Each number is 50 + 12 x the weight over its row's rms, rounded and kept within 0 to 99. Layers, rows and columns count from 0. The size before them is the row's rms in percent of the matrix's.

# layer 3 MLP down (transposed), 640x224, rms 0.089, rows 48-63, columns 0-223
098:40 44 52 27 53 63 69 44 58 61 77 65 49 59 62 55 59 40 57 69 50 62 57 65 37 62 47 36 40 63 55 55 43 53 61 36 18 44 43 55 36 62 72 48 56 38 50 49 24 52 60 30 47 54 51 71 48 54 31 47 80 61 62 40 27 42 48 59 42 42 50 65 54 48 58 65 39 45 49 35 39 30 52 49 20 48 39 63 55 57 46 53 51 51 45 52 63 48 71 45 43 27 33 51 51 51 55 48 46 27 64 56 47 54 38 61 48 34 35 68 62 67 52 40 39 61 52 64 46 31 61 28 73 56 49 54 44 36 56 55 53 41 62 39 61 42 57 77 30 43 53 54 73 58 38 63 41 62 48 38 35 42 57 38 45 36 61 59 37 65 54 71 70 43 52 40 51 66 55 54 53 51 54 43 56 60 50 55 17 54 56 65 46 40 58 52 68 57 56 60 50 32 38 45 60 46 39 38 42 52 43 54 59 74 63 55 35 20 62 31 62 35 47 38
097:65 51 60 42 63 26 45 31 61 63 33 55 60 47 42 36 33 49 28 58 39 58 65 77 41 51 42 35 67 62 67 36 71 56 46 57 59 56 45 45 49 56 50 32 48 49 67 34 54 30 54 58 48 56 52 53 48 56 60 65 49 60 48 39 70 40 41 58 66 30 60 61 41 39 36 56 70 45 45 34 40 42 53 39 37 38 61 52 55 35 39 59 51 40 60 51 38 53 53 37 46 53 46 59 36 68 68 62 43 41 34 43 54 45 41 74 26 52 26 58 54 68 54 59 71 66 49 42 47 65 65 52 45 42 47 32 40 52 54 43 42 47 50 48 61 62 52 77 46 41 50 46 32 39 43 41 39 67 37 51 83 59 40 55 38 46 35 93 59 55 59 55 59 21 58 63 47 21 68 58 48 51 71 40 65 40 44 32 51 52 53 56 39 60 45 47 25 35 39 33 57 51 54 40 56 51 54 38 48 46 48 66 56 48 46 29 50 54 51 57 31 78 54 59
095:60 48 56 43 50 44 54 55 66 49 43 52 59 37 42 24 43 55 61 42 57 47 31 53 39 42 55 41 51 63 53 39 65 52 62 49 37 36 46 69 46 47 33 51 30 52 17 61 61 51 50 40 64 58 61 47 65 35 36 52 43 11 32 54 58 23 26 49 37 59 56 58 42 52 70 47 29 33 54 51 61 25 68 36 28 31 58 40 40 73 47 47 48 53 40 45 40 51 45 42 56 39 46 56 43 37 65 39 40 51 65 65 34 19 42 43 50 50 47 42 46 38 42 39 62 40 41 65 50 26 70 36 59 29 44 40 77 53 42 57 45 45 73 58 37 38 49 53 48 54 52 32 58 67 70 45 66 50 67 64 62 57 58 50 42 63 57 65 54 71 33 58 41 62 46 59 41 44 52 35 41 52 60 49 44 30 58 40 53 46 50 21 50 36 53 39 41 43 40 42 46 57 41 55 54 70 41 69 47 58 29 63 42 64 39 50 24 49 45 59 36 68 39 38
104:36 66 45 52 42 46 52 55 61 43 63 40 39 60 46 53 45 39 37 51 45 56 37 57 36 48 54 69 46 45 58 69 56 44 43 49 63 50 56 35 64 44 47 63 36 59 35 46 32 61 63 46 45 53 60 72 37 21 50 41 65 39 55 63 40 41 53 59 68 32 65 64 61 19 46 32 87 41 61 51 61 28 47 70 45 57 37 37 54 67 43 40 63 30 44 32 63 37 30 60 73 67 47 38 67 52 44 34 64 72 62 54 55 43 37 56 52 28 47 71 63 73 32 47 46 39 32 48 37 51 52 55 45 34 47 52 46 35 29 47 51 63 39 38 49 55 47 58 47 45 21 54 52 17 55 55 48 44 54 75 44 43 44 70 45 45 71 66 60 37 49 41 55 48 50 57 46 54 67 41 47 59 47 66 47 47 58 48 63 45 58 53 59 54 76 62 44 54 51 39 63 65 38 47 41 59 45 64 38 50 22 38 38 50 44 51 39 41 49 63 29 65 59 58
132:42 63 51 38 68 56 34 43 33 64 50 62 57 65 31 24 37 67 50 51 64 57 51 53 66 43 70 34 50 42 74 68 53 41 53 53 59 59 42 28 44 51 48 46 59 64 40 56 28 39 58 34 19 55 43 49 71 40 49 54 45 42 53 37 40 36 43 38 56 53 58 46 58 66 48 37 40 54 50 73 31 46 44 45 30 59 82 36 31 57 43 71 44 53 73 30 60 67 44 63 52 60 52 45 48 25 49 55 54 44 46 47 79 28 46 59 59 44 57 42 54 40 47 36 49 46 45 45 64 50 50 59 42 31 63 54 52 67 71 55 53 49 43 50 36 52 48 39 43 56 67 48 66 71 60 29 36 59 52 69 71 53 36 65 21 65 59 43 50 46 30 60 55 41 35 42 65 28 50 73 62 34 45 44 67 56 53 52 41 34 50 58 48 55 56 53 49 60 53 63 36 42 63 48 64 53 53 52 49 44 40 81 46 42 36 50 68 35 55 61 51 67 45 60
097:50 50 47 44 73 39 40 40 41 52 33 52 48 57 44 43 63 46 72 57 54 49 33 56 50 48 44 53 37 37 51 50 46 46 30 42 50 62 38 34 55 31 58 49 52 34 49 54 41 55 36 55 64 43 55 43 41 50 50 60 58 36 50 55 33 45 54 41 48 53 54 59 47 52 39 58 51 43 30 53 73 79 45 63 26 74 28 74 41 66 55 65 31 20 72 48 48 57 45 52 52 42 57 55 56 61 63 25 60 45 36 39 59 57 43 59 27 31 44 45 67 51 25 47 42 38 40 57 70 45 57 60 64 64 27 40 45 27 47 59 50 47 44 23 31 65 39 49 54 49 32 49 37 67 50 47 43 67 52 56 41 43 60 50 59 75 38 48 37 87 46 40 32 56 62 46 44 40 57 77 62 63 47 35 71 66 49 59 65 47 64 35 59 32 23 38 50 44 51 45 45 56 64 46 46 46 30 50 61 50 64 60 62 49 21 64 54 50 39 49 40 55 43 55
103:63 33 33 62 55 48 39 62 48 66 42 72 49 57 53 53 65 37 39 46 58 46 47 38 49 47 56 52 69 47 38 55 65 41 60 56 47 63 40 38 60 54 58 46 43 40 35 67 66 77 39 48 41 51 52 80 52 56 58 46 68 67 46 40 44 39 46 47 64 45 46 36 42 52 47 85 53 47 18 49 54 14 58 37 48 32 54 56 72 47 32 46 47 46 53 54 43 46 66 33 45 58 48 63 60 44 63 41 38 55 44 49 49 49 40 60 37 67 44 40 14 64 47 58 53 33 36 59 48 42 69 69 26 40 51 52 41 44 33 59 41 64 57 53 54 18 68 50 40 41 38 35 48 55 37 61 37 67 47 61 27 61 48 64 41 63 53 34 57 37 47 41 37 51 49 58 43 32 64 58 33 43 47 47 59 45 63 44 53 60 30 54 52 57 49 40 60 58 49 52 68 17 61 42 67 43 54 43 58 28 38 35 36 65 47 69 45 48 46 22 64 62 42 57
105:57 52 48 57 38 49 64 54 51 28 49 11 53 30 43 25 61 53 22 40 48 51 49 77 41 54 41 47 38 43 27 39 59 49 54 69 59 55 40 63 45 54 71 48 65 54 42 55 47 49 45 39 65 38 50 72 46 51 60 39 29 30 61 57 74 40 58 35 45 44 57 52 49 66 64 47 54 55 72 37 45 39 45 52 64 50 42 40 69 50 54 55 40 41 54 45 48 61 53 58 51 61 46 21 58 61 44 52 54 41 22 46 53 65 51 64 53 64 43 40 17 54 50 57 54 48 48 53 28 44 36 49 35 60 65 38 48 62 46 60 45 57 50 52 52 33 35 45 27 39 48 22 43 51 24 29 57 45 51 46 65 50 57 62 55 30 57 48 40 49 50 25 55 57 34 39 33 77 55 45 42 48 48 53 57 69 69 58 47 50 76 54 43 66 45 43 58 63 73 34 55 42 59 46 51 52 58 73 64 42 38 67 42 55 54 57 32 35 69 44 49 54 71 67
090:47 34 41 62 57 43 32 30 38 46 49 29 71 34 53 66 61 54 59 36 39 59 51 37 44 40 61 39 44 49 68 26 65 51 43 45 50 59 46 64 59 40 48 66 69 70 54 46 90 67 50 57 46 49 62 44 44 37 54 43 63 63 48 69 35 85 59 68 49 52 41 66 70 48 52 41 54 50 31 70 59 38 53 53 37 73 51 38 47 50 48 63 56 43 38 58 53 27 42 50 41 37 58 56 57 52 44 33 50 56 33 44 63 44 43 58 78 45 61 57 47 56 58 55 50 42 47 35 54 31 30 52 56 48 07 35 41 58 46 44 32 58 38 78 28 46 31 60 34 38 75 73 38 48 53 38 41 64 56 56 29 49 49 57 55 40 37 57 49 55 61 43 55 43 68 59 51 44 37 41 70 40 54 63 49 52 36 52 42 37 67 47 43 45 50 53 47 51 54 50 56 48 49 41 46 42 53 44 51 48 59 60 69 44 40 50 74 64 53 25 73 43 51 55
098:45 42 35 75 52 54 66 32 41 58 68 70 45 58 56 55 31 62 34 31 49 52 61 53 56 48 51 59 61 61 37 51 46 39 59 48 83 57 43 55 61 33 48 45 69 68 50 51 70 39 24 68 42 34 60 66 46 61 61 64 44 61 63 64 45 83 55 45 56 51 40 71 61 60 37 31 53 60 52 54 63 67 54 49 65 51 47 50 48 57 76 56 31 49 36 59 52 55 45 56 47 55 70 32 55 46 54 33 59 69 71 49 37 44 37 56 53 29 60 62 44 41 38 42 67 48 29 48 31 59 42 49 59 34 74 49 58 64 50 67 57 55 70 53 52 68 24 21 49 66 47 53 60 39 42 45 40 59 50 43 71 47 62 45 48 53 55 69 47 34 64 36 52 39 71 56 50 61 76 56 46 51 41 64 45 50 40 58 59 52 66 37 45 53 41 45 38 62 74 51 47 49 65 38 56 38 45 42 40 37 70 62 66 55 64 65 64 54 42 62 57 42 32 50
101:55 31 46 39 28 30 45 65 36 38 50 69 59 75 50 45 36 59 40 61 71 64 17 57 44 47 51 55 49 43 40 63 39 48 64 43 37 50 33 40 44 39 63 64 48 64 59 31 70 57 51 59 71 29 36 63 64 52 45 39 35 52 64 47 38 53 46 37 31 71 45 52 53 43 52 20 41 63 58 39 55 46 33 44 62 70 50 30 46 18 46 31 53 42 47 43 62 61 58 26 40 53 62 31 58 57 44 43 58 54 52 63 46 34 46 66 42 41 18 67 45 29 58 66 34 42 47 59 38 55 60 36 62 66 34 56 37 53 46 34 54 56 57 72 60 48 48 47 32 45 53 55 60 66 45 61 68 59 46 57 47 61 38 55 32 39 69 50 37 46 34 33 67 55 47 54 51 47 63 53 53 39 61 63 39 42 43 70 36 38 59 58 56 60 62 55 55 66 41 60 66 33 59 54 46 32 59 52 66 60 37 43 61 66 54 51 46 47 61 36 43 48 72 47
121:64 40 62 55 53 43 43 55 47 54 50 48 52 48 61 65 44 34 41 33 53 44 66 45 45 60 40 70 44 29 50 66 79 24 54 51 41 53 60 31 38 36 45 44 41 51 52 38 66 48 63 71 62 43 24 31 77 48 53 47 67 54 46 33 45 48 62 39 65 48 43 61 61 40 52 48 50 43 38 35 22 69 56 63 47 69 39 70 35 81 51 44 57 44 45 40 64 74 65 72 28 50 35 51 74 54 64 40 67 37 39 49 57 52 29 60 47 62 44 64 42 59 42 59 49 57 52 57 65 72 48 51 66 45 45 45 52 38 64 47 35 63 35 58 43 50 43 44 35 51 67 79 79 45 63 55 58 44 38 37 34 31 46 55 44 46 54 41 46 39 41 49 57 44 61 28 65 40 55 44 50 52 54 48 54 61 54 56 52 49 53 65 82 55 50 31 42 44 55 52 67 55 44 75 50 42 42 47 54 58 51 45 59 42 42 52 28 44 63 48 82 72 56 59
112:50 56 62 57 44 44 55 55 53 34 67 51 52 59 51 51 28 62 38 39 51 51 48 44 56 66 63 61 52 66 46 42 65 48 42 53 50 54 67 52 48 57 52 40 45 61 78 48 56 45 49 31 48 40 51 47 48 69 41 39 60 55 16 55 41 82 50 57 50 48 65 59 42 72 39 46 60 53 62 55 65 44 47 62 54 74 31 64 60 48 47 51 36 47 57 39 60 67 34 56 53 62 43 44 35 43 64 29 51 65 74 47 43 57 50 54 70 41 61 66 39 41 32 70 21 49 28 53 73 50 55 22 62 61 55 54 62 58 31 28 71 40 47 52 59 44 75 51 40 53 50 49 45 47 54 39 61 27 44 65 35 51 30 60 47 38 34 54 67 59 55 60 48 37 47 55 70 59 42 51 63 47 62 61 56 27 92 52 53 24 54 46 40 53 60 54 47 38 52 52 45 51 70 51 41 47 44 64 67 42 47 33 51 55 52 75 55 64 63 61 73 50 31 45
102:42 34 61 39 56 44 40 57 45 61 51 54 31 44 48 50 61 41 53 45 60 45 38 20 47 35 51 64 38 55 41 56 63 57 50 49 57 70 13 59 50 42 33 39 62 42 44 41 28 30 52 68 52 43 45 48 36 58 48 61 59 68 44 76 49 59 63 50 73 46 60 60 58 50 55 55 44 35 45 23 70 66 43 32 44 50 44 45 24 34 29 55 34 58 25 69 83 40 44 54 60 49 54 42 63 59 48 47 49 34 66 54 69 75 47 78 65 65 55 58 68 51 53 43 37 60 68 62 58 51 27 58 63 37 47 51 44 40 57 56 41 34 45 44 33 64 47 43 37 64 59 78 28 50 45 60 46 44 32 28 43 36 34 52 55 66 63 43 57 66 43 57 49 53 43 46 57 44 49 66 61 46 48 52 57 52 27 53 61 43 43 52 40 54 41 64 39 52 35 51 51 46 40 49 51 45 40 47 46 48 71 68 56 44 59 65 53 48 36 35 65 43 38 19
096:57 67 43 53 57 33 36 29 55 69 48 50 30 41 65 49 61 49 55 46 51 17 76 70 63 57 55 33 55 36 54 56 43 25 46 46 44 32 52 39 46 51 67 51 40 66 62 45 48 51 52 38 62 37 48 24 50 73 52 66 53 49 74 57 31 55 42 51 45 60 47 57 40 47 59 85 49 59 79 52 68 46 47 62 47 26 39 50 52 63 61 68 66 38 63 61 58 50 59 46 40 39 49 46 74 63 30 34 38 60 52 71 48 62 44 33 45 65 50 81 44 49 47 57 66 51 61 46 31 26 31 53 69 42 56 53 40 52 62 52 45 54 54 66 66 51 37 44 48 38 45 54 44 52 58 41 53 50 51 35 51 63 62 56 45 32 36 62 37 47 38 49 50 58 49 53 56 63 30 46 53 64 65 52 41 60 51 49 68 56 38 30 57 41 29 64 65 53 47 39 48 55 58 56 56 43 57 76 39 67 65 51 66 70 33 67 44 52 55 41 69 38 43 39
101:50 40 39 61 64 55 65 63 44 31 45 43 83 33 32 52 65 48 35 77 62 62 71 51 63 50 38 34 68 47 54 45 38 48 69 56 46 56 65 36 61 63 36 37 63 61 54 27 40 60 43 60 57 51 62 66 33 35 50 61 71 21 54 45 59 23 24 50 33 60 41 54 37 55 45 51 39 39 44 54 51 52 41 44 54 46 90 53 60 71 63 62 62 55 50 52 51 64 48 31 55 57 33 60 56 66 49 48 48 46 21 67 62 63 47 59 49 25 57 51 42 34 34 40 48 56 53 59 39 49 69 30 48 48 49 74 35 37 38 40 32 33 59 53 40 45 66 52 55 31 35 57 47 58 37 45 54 50 42 55 48 49 51 47 26 47 30 44 70 45 49 47 41 57 59 61 56 57 39 67 54 39 23 43 34 44 46 41 47 69 50 44 54 43 45 57 55 52 50 54 39 67 58 37 41 72 60 54 67 56 80 48 59 52 52 62 55 55 48 58 50 56 44 52
# layer 3 MLP up, 640x224, rms 0.0959, rows 49-63, columns 0-223
104:23 53 51 48 44 53 71 54 69 47 53 42 49 51 25 53 75 74 50 50 35 52 46 59 60 67 51 32 37 37 53 60 41 54 57 65 73 39 62 40 56 53 32 25 53 23 32 58 44 63 40 42 60 53 61 75 46 40 32 42 30 42 52 69 44 53 48 40 37 59 46 27 73 43 51 44 38 55 39 59 51 38 36 34 35 67 60 48 59 60 49 59 60 54 34 67 34 56 61 30 41 56 60 42 42 43 47 52 50 57 58 33 52 54 57 31 50 42 55 66 65 48 48 53 53 52 57 58 75 62 65 32 68 33 27 42 35 60 56 33 63 42 46 36 52 63 35 48 32 62 34 37 41 45 62 63 55 62 54 50 35 55 67 28 42 59 63 32 70 60 24 38 41 63 55 45 57 40 67 39 46 49 43 63 37 75 23 50 60 39 42 53 32 37 47 46 50 37 61 39 39 53 60 46 58 65 58 58 54 42 57 37 60 75 59 43 42 47 44 47 48 45 66 46
094:30 44 80 53 59 68 45 71 73 30 72 35 61 43 82 42 38 51 45 64 52 86 39 46 40 67 45 37 67 43 65 31 58 57 53 37 55 42 57 42 69 56 37 46 53 61 49 63 71 50 43 64 47 47 48 57 70 47 41 51 72 53 53 49 49 57 43 73 48 58 62 47 43 67 36 48 58 40 60 65 35 62 56 50 25 44 52 56 49 48 48 46 53 61 56 57 50 32 43 36 50 52 45 40 55 70 70 42 32 49 38 51 39 65 47 54 30 50 54 58 50 68 39 64 40 57 43 58 61 49 45 33 73 56 23 66 29 52 43 46 62 53 69 49 51 74 62 58 55 55 52 36 47 68 25 52 33 58 49 50 47 22 73 66 36 48 51 41 47 69 53 39 62 36 46 48 49 58 37 45 40 41 26 56 41 52 42 57 44 62 40 51 50 38 47 50 61 48 63 55 44 78 68 43 82 52 48 55 62 55 48 46 45 66 48 64 48 47 58 35 41 50 42 63
095:58 42 47 68 43 55 64 45 55 45 52 58 49 42 54 51 28 48 52 43 67 36 39 59 54 44 64 30 51 43 45 37 57 49 80 37 31 41 49 43 41 40 84 36 54 58 69 47 42 49 70 49 39 44 49 56 37 48 33 31 51 48 60 49 51 52 51 47 54 57 72 49 54 76 60 70 51 46 25 31 56 40 41 73 54 68 42 57 34 29 25 52 45 47 60 63 33 61 47 54 48 55 62 50 41 54 58 76 45 50 61 41 36 54 36 39 25 34 54 68 42 57 46 42 46 53 61 52 48 33 42 78 48 50 66 65 51 25 44 47 44 47 58 25 23 27 66 18 70 66 68 46 70 75 65 33 41 60 42 47 44 39 51 62 37 61 59 49 65 58 57 56 46 45 50 39 39 51 33 31 65 54 51 61 42 27 47 43 43 41 58 30 65 56 49 44 52 59 52 57 45 42 37 48 50 37 66 51 31 37 56 64 57 47 53 51 43 63 47 53 45 50 41 29
129:60 59 69 64 49 52 64 57 76 61 46 48 53 59 62 48 37 65 56 62 29 54 72 53 51 49 52 45 57 43 54 61 52 58 59 56 41 73 59 41 52 58 56 48 54 55 34 66 81 35 55 50 48 41 59 49 70 39 66 61 33 45 36 49 75 62 45 26 78 40 47 49 50 50 58 25 59 52 44 45 41 33 50 61 50 45 51 54 45 55 60 66 48 40 59 55 52 53 62 51 68 67 68 46 51 39 71 65 54 53 35 82 51 39 41 32 61 65 66 54 28 56 53 40 28 39 51 54 55 32 58 42 74 15 59 42 56 52 38 50 69 46 44 40 51 50 38 36 32 47 60 46 46 65 56 52 51 64 60 75 60 47 16 63 49 47 47 30 49 50 38 57 46 83 45 39 46 54 51 48 80 43 69 48 44 29 31 43 54 37 68 48 48 53 68 34 49 60 71 52 61 54 55 51 38 45 39 42 53 51 50 44 44 37 46 60 59 59 51 67 43 40 34 53
103:35 62 31 44 59 53 52 64 57 31 53 63 45 45 57 53 48 55 29 41 61 70 68 65 42 26 38 36 60 50 57 45 34 62 52 53 51 53 74 58 74 42 55 23 60 46 40 59 56 45 49 56 38 52 47 56 45 44 33 55 63 60 63 72 32 48 56 49 42 46 50 46 68 62 72 73 45 46 70 56 58 64 54 67 64 38 36 71 68 53 45 44 47 28 45 31 76 38 65 50 48 49 64 17 46 54 53 41 34 47 44 44 54 50 35 55 71 36 74 47 59 61 66 72 40 32 49 42 62 57 55 36 52 58 35 58 33 55 43 48 54 44 35 65 48 46 67 58 60 45 21 53 37 56 58 38 37 61 40 52 51 47 40 25 44 26 54 42 60 43 65 47 56 51 54 53 45 66 59 71 39 47 42 56 47 40 59 48 48 61 37 48 41 65 39 30 37 46 46 69 75 34 45 60 54 37 44 46 66 42 46 65 67 45 43 39 64 29 64 69 32 49 43 54
105:29 36 50 61 38 33 44 53 60 48 44 57 54 69 41 56 45 47 51 52 49 42 60 53 44 65 38 53 49 36 48 44 54 43 62 42 35 65 54 53 56 52 52 53 54 45 31 50 63 44 61 33 62 50 54 32 50 49 53 39 65 69 40 49 56 39 45 62 63 62 66 41 49 45 52 46 53 46 74 44 31 62 60 59 53 44 58 54 67 28 52 47 62 51 47 44 66 41 64 52 29 45 20 73 51 59 64 28 59 40 49 47 51 55 36 64 34 56 78 60 55 46 41 71 59 48 58 50 39 40 48 49 73 55 49 71 51 59 24 45 51 57 74 59 33 74 47 19 53 61 43 43 25 42 64 55 49 26 68 51 45 34 55 83 51 47 57 60 47 71 66 41 47 52 55 58 63 24 67 63 56 36 57 39 28 52 46 47 53 28 32 49 48 42 53 49 31 53 29 60 57 65 68 36 38 41 50 49 48 37 54 52 37 61 54 30 59 55 71 24 43 60 41 77
102:39 21 43 45 31 35 63 42 63 58 51 54 47 31 58 42 83 44 43 49 41 68 59 53 41 53 66 40 28 58 49 60 71 55 68 50 77 54 71 35 58 49 46 47 47 48 57 58 56 54 59 40 55 61 50 86 35 57 41 30 38 62 38 63 43 49 37 52 52 30 64 35 76 27 58 56 72 53 62 45 47 55 51 46 44 40 55 43 55 42 47 60 34 46 75 51 51 41 44 51 47 37 65 79 39 60 32 34 60 57 53 64 52 39 49 54 70 53 42 26 61 53 14 38 31 64 36 60 47 35 65 38 35 46 46 40 46 58 59 47 48 54 48 56 57 54 67 38 49 57 58 59 18 41 51 52 50 67 60 54 50 34 56 32 46 59 37 55 42 46 45 54 45 58 49 72 23 57 52 42 59 45 65 51 50 46 61 45 61 43 31 65 51 58 54 48 68 49 55 65 63 51 16 73 41 50 56 57 43 52 60 59 48 68 53 50 62 52 59 55 61 51 61 46
089:43 67 43 61 68 49 45 54 33 45 41 29 52 47 49 46 49 66 50 57 77 32 51 29 45 53 58 64 55 49 49 29 24 33 59 42 36 59 48 72 30 56 59 60 32 55 55 45 37 67 35 59 56 42 36 51 40 57 51 47 45 68 56 38 32 43 44 69 48 56 65 51 55 73 54 47 47 59 56 61 67 59 49 58 54 26 71 65 34 59 60 93 53 52 42 60 47 46 47 47 70 59 38 39 77 64 56 24 44 38 54 65 57 60 60 61 62 56 35 71 55 40 51 52 46 52 55 60 45 39 29 46 39 49 57 53 57 50 26 62 56 49 40 32 37 70 31 41 38 61 46 53 47 25 54 58 52 29 68 59 62 43 54 41 55 59 44 53 39 53 44 40 41 52 37 64 66 42 70 48 31 45 29 61 36 55 53 30 55 28 42 56 70 54 67 69 48 53 61 56 51 56 61 61 56 61 31 72 41 57 54 53 50 40 31 57 47 69 41 43 63 51 34 49
103:63 16 74 57 54 67 67 54 51 44 67 49 43 69 55 41 52 50 55 63 50 42 52 45 51 43 48 69 36 51 63 64 45 57 58 51 57 68 72 60 44 49 37 56 34 57 48 65 51 48 48 42 57 53 38 60 42 36 38 41 51 75 45 60 42 58 56 39 36 63 33 62 67 45 31 53 65 81 38 71 48 62 44 43 46 56 37 54 39 40 71 54 26 54 49 48 70 48 36 66 61 60 67 42 48 26 51 38 50 34 68 43 46 56 39 60 37 29 58 50 33 33 46 37 64 42 78 39 53 47 75 64 59 25 61 43 48 48 38 55 59 45 46 47 58 48 49 29 63 44 70 57 40 44 66 28 51 57 72 53 39 47 61 57 41 45 63 44 58 67 51 25 75 45 62 63 44 38 72 43 55 50 48 72 43 36 54 71 54 38 65 44 56 60 56 42 28 46 53 66 42 34 61 40 58 53 47 42 54 39 46 53 38 44 33 68 43 45 52 45 64 22 48 50
098:37 52 68 39 25 44 47 73 45 31 19 62 56 54 41 68 50 46 63 65 68 55 50 42 48 57 75 67 50 36 49 60 51 39 29 53 50 49 48 55 48 53 47 52 53 71 56 10 55 61 46 57 49 58 49 56 60 81 54 32 31 55 26 49 51 60 63 64 39 32 40 45 75 50 59 43 54 62 53 64 50 41 44 56 47 58 68 58 39 58 33 32 64 52 43 49 32 34 70 46 45 58 53 58 59 42 71 34 39 32 41 47 55 51 48 57 53 39 53 41 40 46 38 36 45 57 67 47 43 67 50 33 54 42 33 56 31 57 51 55 51 52 59 49 44 51 63 61 52 45 39 48 58 62 54 31 55 60 63 58 42 33 43 56 23 70 41 57 39 43 34 54 27 39 48 59 42 58 82 43 31 40 39 47 47 58 62 46 34 45 58 75 67 64 61 66 55 53 55 54 35 35 31 53 30 40 43 50 58 32 29 52 44 47 29 45 38 71 54 45 35 46 55 59
120:48 60 50 51 51 67 55 44 32 61 42 46 67 58 42 70 40 57 64 30 57 38 22 42 56 63 30 31 59 47 41 58 49 37 51 27 49 38 72 81 66 35 56 38 64 27 31 43 57 64 55 43 63 48 39 41 37 43 61 42 39 57 60 51 56 45 58 38 56 33 70 48 36 28 55 20 45 45 79 51 60 71 33 39 53 58 59 64 27 54 53 49 39 48 52 66 32 60 45 69 38 59 36 40 45 40 41 43 35 38 58 45 34 71 66 53 47 56 39 64 60 57 46 75 63 53 52 27 46 50 57 33 41 61 26 76 65 56 41 57 54 56 46 37 50 52 54 40 50 47 49 60 69 56 57 50 49 42 45 75 54 51 26 73 64 48 44 66 61 70 55 41 58 46 54 40 59 43 42 53 41 74 41 57 33 56 39 56 43 68 58 68 51 49 51 46 45 33 43 44 70 44 66 36 44 58 66 42 36 43 66 53 49 62 40 39 44 45 56 63 51 60 53 42
083:46 50 41 32 47 62 49 32 62 41 68 23 64 33 41 51 57 38 37 57 55 59 35 63 57 63 49 58 54 39 19 44 66 58 44 50 36 44 52 66 69 69 46 44 28 44 53 46 27 62 37 55 17 27 52 44 46 35 68 53 21 46 38 58 68 69 69 46 60 48 63 59 40 71 56 45 47 29 37 55 55 47 56 50 59 58 36 51 66 55 28 41 64 66 54 38 39 65 54 60 68 65 46 31 45 73 55 45 46 41 32 67 38 36 48 37 57 52 41 52 56 51 45 42 55 44 30 49 50 45 40 33 28 58 46 53 63 62 53 33 52 68 50 54 44 57 52 50 47 51 57 55 58 25 44 44 77 35 60 32 41 54 39 54 56 37 52 77 52 68 74 72 58 38 32 51 46 50 58 62 43 37 70 59 49 41 26 45 50 51 36 45 52 35 43 71 54 64 60 37 49 54 66 49 56 40 41 51 69 43 43 51 52 51 53 63 47 54 27 44 35 52 39 56
114:73 26 49 51 32 41 55 56 45 50 55 46 50 53 41 41 51 47 71 28 67 51 38 44 67 51 47 43 56 23 36 51 41 53 49 27 59 51 48 66 46 53 46 56 40 49 55 61 47 45 74 29 61 26 48 28 34 38 49 34 63 52 45 68 51 71 49 38 47 69 62 42 57 43 31 19 29 62 27 65 54 74 48 42 32 36 33 58 48 60 62 54 43 36 53 50 56 53 67 61 49 42 25 41 49 42 50 58 43 42 46 39 58 49 50 67 42 51 29 70 54 28 47 64 38 74 61 59 50 42 69 40 60 65 50 61 19 55 49 55 53 40 55 24 54 44 28 49 51 59 41 64 53 42 52 52 40 58 44 41 54 50 41 57 54 60 62 54 40 66 58 47 64 54 40 68 42 69 51 79 42 41 55 43 56 61 35 62 29 56 60 64 56 75 37 69 70 44 54 43 76 46 44 45 39 58 48 76 48 44 42 62 42 53 47 52 47 52 65 59 55 60 62 39
105:30 53 46 57 50 43 47 49 62 43 25 36 71 60 71 58 61 48 65 69 30 54 70 52 48 41 55 16 69 29 51 62 39 48 55 56 30 48 38 73 76 25 52 51 56 45 55 59 45 33 61 71 50 54 36 58 58 42 54 61 43 44 41 47 20 64 51 57 56 51 40 35 51 46 23 49 56 37 45 24 86 35 56 71 38 44 39 57 62 34 38 37 46 47 39 44 57 57 65 52 40 54 45 29 63 58 36 34 43 66 68 49 66 53 61 71 40 54 59 40 41 56 69 54 54 29 77 43 63 56 52 49 45 53 59 70 48 55 53 52 41 75 53 49 47 57 44 49 49 51 52 52 67 38 63 41 47 65 35 54 19 46 48 64 60 53 35 50 65 51 59 43 53 35 41 52 26 61 62 38 60 58 66 58 63 63 62 45 62 49 54 43 52 50 40 33 56 64 54 45 60 52 33 28 44 39 44 54 42 36 60 61 39 52 52 49 47 50 66 52 48 40 34 43
093:53 67 41 43 62 59 32 46 56 49 48 49 50 30 17 54 58 65 51 70 44 49 53 63 46 70 31 43 27 42 63 39 40 44 41 37 45 50 49 45 51 45 40 66 58 59 60 41 43 49 46 59 57 24 53 55 60 58 59 32 27 60 56 58 47 53 35 51 46 37 62 58 70 32 59 45 45 63 33 37 55 55 66 37 54 57 62 34 64 42 54 47 73 57 29 67 31 34 46 33 58 61 41 36 47 53 56 45 48 73 59 66 64 48 34 43 65 50 40 53 55 45 49 46 20 44 52 44 48 42 43 34 54 68 63 66 33 37 55 44 38 46 56 45 41 46 52 53 30 44 23 45 49 63 63 57 43 63 45 69 47 45 68 49 31 56 45 57 45 50 47 61 43 81 61 35 60 55 63 50 62 31 52 50 20 35 55 81 53 40 41 60 34 36 49 41 57 62 62 63 56 59 58 54 62 56 52 34 30 35 50 69 61 39 66 56 59 51 50 42 45 63 27 78